From a checkpoint of a small transformer trained on Wikipedia: width 256.
Each number is 128 + 24 x the weight over the matrix's rms, rounded and kept within 0 to 255. Layers, rows and columns count from 0. Numbers have three digits each.

# layer 4 MLP gate, 1024x256, rms 0.0564, rows 463-471, columns 0-255
120124073150115114143104087128088136089134129120127138150154141135154137148162125127156147141140156101164145147160137143126125142123146120181098095090132123121142113118127151150127117128094157121154072161149130071141131102133104107160116120113140109147105118119120093143135140106145124133122129096140143173126140108118101133122114094152166108123129096117134081142159156099157147142137138101101106113107133192129129104108103114133151085112151118153142113092136122126122108163127136125159104122084146117126123118134143117153119145133101095115106130146115137120108144128173149140115107113118125133145171148122135146100123151136161122151173108100106127071116121124117101152105158123092077132126137100116155103126115154138122120133103138123138136084170122122132124107175108
097102118126147117110122126136129119158141110137123124129106154168131131133114123077110161133097141143131170160109111110139094107111117112138114103119114117097138101154133131148151174115109171120146107129135102125129082155152071077130151130092093121134104103167182158137134154121153123113122089122148138125122162112132131119125104088128083137168089120144140164130153141115113133127088156098125083109107110138106126139130117130117103062118107147151159132077147143141152122134130166143063144133181134070111120105131127167152133136147151155123142127097116132116158129130100114126130138159149084124107119102124122159132134173148147142143145114134112121146162153130113108154145119140142105102102115120143116160131121088139085117136157097138072157110116120114101090109145140
121076113116102155137126077114167135126085128137103085142124154130095130116153132144125088104146148165127124137165151137130166136101146127096131108082163130103098151123101155166145119118135129158120131151097159107104131152153083093127046158116125122132152104088115139096140141124126133158101135124160116127128155157101130111117085117194117173131128100166141139166144179104114134088119112132105127108109139145141114158094080131096126081098130110163150127181120138156134117146134112106156128114146079167136079113109149155114073129121162110105151111141135135149140122141128137101097112162102142130105118123113130116125112152183098139133145125139105122168128143096096169187120141121128107140122144131119146118112143058100123133136117130144104119147158103069141166118132146
174145139191166145161106135122129132149165110138138142108118173124124150137086120109182148126174121127101097122090179121102136133172114126146148112138119125136112110129128122090149129111100120094089145114160129105125098130097113123097144126094102122142097151142146152118105125158123108152108168111147136163156135143139129161132061172166145147088151124142171122120131087086103142116110121074154160129157084088111156115124144145144108125160141092164114072132161123170131147132102165153116125179131095156191119136164094165132132172076150096116102132174123150106111113099195111122146112171113132133136144071173142152101120086140134105128091165129174127168132131124124137107159120105127116136166134124125132144120127107140080084109139122161124123116104155152156105140095106
102131140096108116152109110140120152130134109136095160070091131129154131111147142130148111158147141169084148179126123109126136118145088113146112169140163140179101125134140145143142122124148158138137113141120166098162150126098135154151148090144091110180140083113149137140109173111139204146104163114109125134160131099115116128096118124141126159047134129147166154145092157078115125125163105133124162129179183167108129126124144112129088125170096131163132103097178145137126136150087156104083132139165121145118108157114179084160122175120114102141152113125145109128102114164131102116113131145139132072080162120138174114103112125152089098111102097102146118167136130110109122140152098145145145121086099156149072167146114133143120094135106111102136159113090108101100140088120105
164122146113116118147125105147125093109131140133113139134144144122114134162124115127162125098127141131108137146162123135125154132119137151112151157140084131107079164108106124166166124130118113097190109128150163159113129191156138136190119123083147126091182107090164147130093148160130162147106144095163138162141121141113117162145118129093072131131089103082142104140127080085092108142100130129163170108113103089149147112125105137095099125131138135108135137139177100112133128145143170113110121144145161108139089060155122096098115149146129107121146135094155131137129119119170133103150113146110142149137159075111129076092124099101098117109111110137113102126137132078125097135116147129078121114119123087142151135060157095130131103083131124107125123143158134116115132116132123
119099154115142100165109095099146167148098104128112116120127104088116150176116123143151122140160158075107140124123123114138146122167125129138149127097104167132158095133100092090134139143094116149141149092112107127116143104151168109116142149180109113113187127144213113086158101131151107115138117101138078140137169159129135131159135135127156105092101124161122095149140170087121158105175120128138099132099121128103176122123114125165163130084143142134100140132160130146108097125140133115093132129140131146180115068113125099136098158154169138111079123161125135117135144070111162140161116108106159163097096071142127143097091066106096136138129161142114126127125096149065151103116111137145142100075161119147134145135103145124107088103108128104116123112140113113146120119180141
152141156116160144099122158125130140101128154102133150106095105120112157148163091121143163106159162102124138147129171111130117134120151160131132138126144121124116140118130183118095097116165103164085147129118163152107154136084129147126125160134129116114122165125140131152091138099148148145127130097099097108129088086139143087144102112112092125154115153156137094143134184148101083112154166150167132109146138129126133133159076130100144122122180117095151124123115140151109137128142126123151160133123138103125175128131139136082140117125111150137132165111145110106127131135163133128131166140103108098146134141132162117131112107146102127108141149110145128123078108130150150177099123125175142105144088138162130124133116122120125134150109109146150150129101181137122134086136160
128102132126149030135111117126111154108145127171194175128151131146122129121163140133149132126122108102132108111096126104138117117131159112142131145177097111144069075103175170140089118170162142091140096131127153125131099144150147169104120078126138089095140100095152132127117107097112129105113108108137152136107147128132126137137119086162123151088170116179129122172155136105115097133144143113146102160145122156137153117137109102123067181095122107132133120102132126167124149150118121126142132177142133146133143101110097138119160144142086137142123128117110156100126145146151150119118129142141094140163166141130154139100086137140177114113142147130136112116150116137090111104111109107162100111144113121144138130114148094104155092123098138070143092127089129096152120135134105
# layer 4 MLP up, 1024x256, rms 0.054, rows 463-471, columns 0-255
164130155101109150182130167095141165118152122124109126108147136093093127125134134144152141104159132096112141100146146131072100157132122120123108119092136122100111129087146134094104135124126130125151160144135112121136109133130107173147119110109120124145089117133103128107113110080159097130143132102134108108130170107155163151129116115132146105117122152107120119143142131170077121209099115141141087163133161140086089111093120137112128108119150153091145137099139147096150122128124179099127121133069146114156103153111113126131144129106114136135136152179109164137146140124156119132136147120109146157107131139119104111131095124127168149121111141115137148132148160121130137095119120135112176143090144114094135108126099121127143151149140111120103108105110170128140140128108145
120157116118089111150092125086107105136114105097119136128151177136119131134107174148121124148159126141094116142128141090107158122121097150147118158116120154149153113127117132091133109147122100130148144156134118130118164140124155091151133133166121122122147172093108106149101086105121113155139172123126103165166147158086163146156119127149135118165115072167118122133148071164125119154142132074135139142141124169129137140164135137115141150136129135131112095132081093134138122122106131118114093143145117108138102117143134152166131150138120129089164126168119115144098134151111181134123156125127109094112094143177154117072136102170143132165145122118132133148106129176091114144138121114155132127108157139133185175124145133134110110070149112130170109132097115115155092146165121
146133127138106140089124092153122132131132128139130191173111086169130107140120101162102110112160158112117155135160108112136163142142100102125143126116109159137146130150144145114144114105151127089092149167146115174115144094118089098138128178124127155154123161124097110152134165135098138141114163110115147112112120134146132134061111118136117136132122142132107122122152124114127102129138158118098115127134150157157113119108112122061125164125117078119136174145124091098125115149153107158103139133135124143196088124118124119154125112118177119105132135135109128094134124112155106142130119135107155045172105135169155165147155160119101085102127134158070149163144114122157130127129149153122152121163130110192142144098124145142108136140106154156140134141142118101097109133096127
157110135128109085114150107124107136143143119140134114145116124154145102163135186118099165156125129117155143165109098117116114142129107145147128101179125124165107106102131111114132148126149096155125099146122127097156105140130137137104135138112146190135075111141137126154152095115098101100118118149146102146117151115136141112112118113091119134128118160099106138144065103148110119089171105129126148127182106078121100122120149127120146161099119117120115099131124139143138080154172074162097173117114084163123112108161117168141143120113118145125117096133115118100138112126124148173158105136119148104126110131158151107180130089160128141102141130131162156128138143116125118122167104109074123126151117126123106132129121144130130086146128124127143155084108153144186099062099117
115097121121191085101095106115130146136111151134164139136135150140122106173138130118117084130133099116117155118148126147095133177148138099153136100166117148089133121111099133114105126128059102107138135134146158187131129111172152074126135148104142155118148147086119126120150152082150123130118096133108085119134105104110177105147128116150163129147119134102128164130160120150128111168123137153098099133088124162113144156136131122141199113176120146151096129126129083145155139136187083115143138117087114112150118102151115161122124128128129147054098162166114145118134130115135127140121103070117119174146085117128155112150127129139115154165133113164090123097128116158138134147152152119145103169124128134125137170118138134127154132114145100111146098116185129117152137137135115
121129175087145130112151185113119093151186113132084117084050136126148117111109125114135101097174127109178184128119120112185098129152139126145115119120136100129104145133099186120113069137145101148135121124106150145114144122127107117134148139133175114122146116136090100160117132097140126106126149118104126110167122080129134146133123156110120116113119142109123133144140143109102097077135185154113093110124104125120140148129124130141126138133162114154133129121128124074117139152165176139083171100144146115134085126124144124116188103106103147193110142096122107103098153127141150141102119116110122127084164135097144084128167160152127154137141166091137115118122100102140123125147098161153129101084104125137163121119172155150139151136122114108119117131067133115136081134080138
138127139083107138114106120144095194117097111144116098086159087119127166180135113175159134142164167151127194110073115150155135100147153140114142119129130127089099111104110165071158106123118162116160158150143111100131099138169110127085128144163139111144091106105083145154164145143094116127151087134122132115137154113154135145130100125176093114087139136104079124135147114184126150129116119128180099108149157128141132050142142083134126105078132133163108171145120141168121122132092152121122111135149103152103103107106166126143094101109109140097169125132132166174137101093101108157125132107109141150115089124093160148129113128120151136128125134105108106140114152160129137148140090176123107151144162111111136083167103097120138113116144170130142177114115180147099130103121155
109112124142114128105140100141127103183116155080113146118165097131077142147149116111165129165136154121120145159170127089127098169142138132117112132112118154150108141149157130155148131109127147140085151130129134137134136111103099120136108106123116135095109134104122177069127055161097143122144137132109154124114098129121150115122117119160081133153133129134163142148162137136111152118118133102109112126129129144094101137097118122077142135117121085098176168116132126128114117110141107093109133151108146093119125151122120136104123113120126151133143110164072144122158097102126122109142139152102113147146118158119184148130119127170118171106159102119146184146116094127090189113104110129133140127123107142167127113066126119121116124146136132164153137128174128134107141086097133
123126149109141124149103152133074081140104115123146133100113169109105168099122127122144159130154147111051106129128167145139105170102166131131155135163096094131100088141142150124118119159139127105147092173142105132118152148100162172176089164121154152099147138123118149150149128141130151140131106098123147128112106106114093115130098140118129130131180160141110128128138133124096081105129099148132126135145165153115135128136180095120130134097099147140118140173158126094149146118140123125111120148058080135148113150143135101170148110091131121098112111123129124100149134136115095113118095097121112152110159148135127157139072119156153132097148138116151122187117168136147164148132124082172182124131116105116121109130152090124155122117121111116111072129118144127141124108129115
# layer 4 MLP down (transposed), 1024x256, rms 0.0465, rows 463-470, columns 0-255
159097076156062103119127150137080162114150101132135113112154138145131100137139082137096108142168109118110147135139154119095170131160132118109135089129147136107154107146145095135140094109092134137124141117154145113152159107139123101134137128132142117130082122141074120155135122114123107096119144157119118085095114147092124103157128178113187162120170149118137163155134151139141137138113143135131083100128129135131099106122102099150142131110170129102104133054136137095149115080160135141145135127123138115117122131129128112145144135097119127129104129118119129102111153153164123103137116111148098130117115110107142103141106137161127119130133105093121112114091130153133149136137136134140070128132164115064131162133154127159091160140114118141150130102115097121115138151129120
126124101136112110153128113148127169157140130153132133142154163127109142041147091151153172142075136125146112181130115093064110154121131107104110149096126126156134130128148131148133124127178166144132122093089128119120112152133118154115163095117161147135116172138104092113134102154129125114125175141140142104107081112101106119136121118139131141137109115157159145112121141167157120147143084141123161136132130079122116144115114115124122112133127142140158123123170104116150114118127153164138146124124130128137149139124123160131131134136116130110126126172177087140119163079116115114138106141133128126104091116149074103112156105101199158144119150136142128189136159159121135141149075108107159098126155138106136156113078133119129138155147170123125161125072152125168121131153097
119123146109167143162130133188146130095061140153148168130116104140139152124118134149120153145143087137109168114103134113124144157139107108150124118111119161137134153122102110143121156108133096114058150176127133144139111138093079107062125150117132128144104136097146123110122123152097142168141152129089146116106136151135103137136171165147122160130108119127131142136160068116132164138127142068117128130135148116173154135160130123134122193146143129113130107149140127088090119166127113100136129152123119100107106127146136134171137080138161135141098121121163139133120124172110114104129150170167111119136125167160162114160166093124079149134136112145108109175101158127173136135095107130162131116127112101143140108128148124125133170110126093069132105155123148069131127114137090
124127111127119127092134118098112139155096124122177106116117131126112135134163132099145151124117101122108146077097169140119135116120104106134168139145128167104103129083178105177112114152073148178143153094136126069122109157128126172101102124115136145117101156174150118121154107117096119137161112107107146149153126141084122131151153152110116119129105118161130091134103162139133123137129116108116151081128115102169137100122147114047165118143151150125116144133142155176119156143139125167100104146132108113121152121113167155105088133111137155111125129132150169127132118119131136141132086133094089142144140109130158145112169137131145131119105071098138148109108152109120172128152167115108128113120137109121137134139110134149164074151086112158078089114091115136135176152128096
109143125099140154132146131111152126153127114145087142135132102121096097120118095169098150129107119143146114093128108112120108139112122174139115175119122163144127149128128105134149155150155131143119118123122118114118128147122143102120139138116150137120158119116092136093130132124171157105128108165159105111159136150110109180134131125149132140147139130140157101127167158090113152145136125139132112103140127139123109144144134105144118159120136128090117138120120113132166101117156116093142182141152107155098098087154118063091105073129105139165135152148033116154142121145148109151146138126122104118126167146132094105110091074145152144101121120151149108122147100141132180144127131128110149153149135198099158164134108104092136169129134159111134115103135167107150097105136141
144125129110127104076114151120114156092091112100176144184150147110141157104100162101110137110140145142121139152148130110112139119122093100160129138072120109113131166157140130136167128098113110108078101133123122115150127188149101117132145123082153145122115120086185094128130124122125124143119088117179125120161106143144120180105158093112145161152126138142114087135178104106134122110096155156094132161130136201110143128125093146135102082129110119149098145097175150156099145118066128093174097094150125139140158121129155139124184085123135120104168117142192131088126136119128075087171118141158123106130104086103135129118098120066086108112124133064128149145171109134081112127080116114139130140143124086138108097102112118098111120121099172138120166132131110130165130117127135
156168123113110120164151135137094111100092157091152111097087119116099150156148135171159143134179147126137161111126150153118089174181123132130104141134141149118160113153095121090144138170128129127133163150103088151108132084131127138157173116136174106130148202097073119097100143119144093169120122156127116102165162135138129108099134158153153124164144154167129106110112123113129175112176137090120105122112105114140152111164110071112161141088154111166157180125143105158156099132154119137122106101138110151162107151079145137140110122140101157130138147095118148149137131142114128158150126093129186111149131088106136108154139162147154104114106161116159099094149091152113063131123117168141128103149129106122136155127151114142105128131126122157138167112121105114147145113156145
170112127133111151185121145106149107104146126135170178119150119143096155170116172093121139157135108112132121136143166109115110114129132145145154140140143121125096080127132138138136101161138127152171112140137156125147136111151109125150140094160117133135131099136172117131116156106123098129111113127148154111119122111117163110141122119112131119105125145101147137118159132132085097078131136113094160116126140162083100094157130130118154135134135094106129121107109130158123105082110129108121136110098166110165139110182117113096140163151141128149116128108171119138121112106118118076143120149140143161157110097140109158135157150141101108131104141077143112126125127158120030108142163131106128121135112120159135103141122178102092129124116112123129158115099126114111175138122111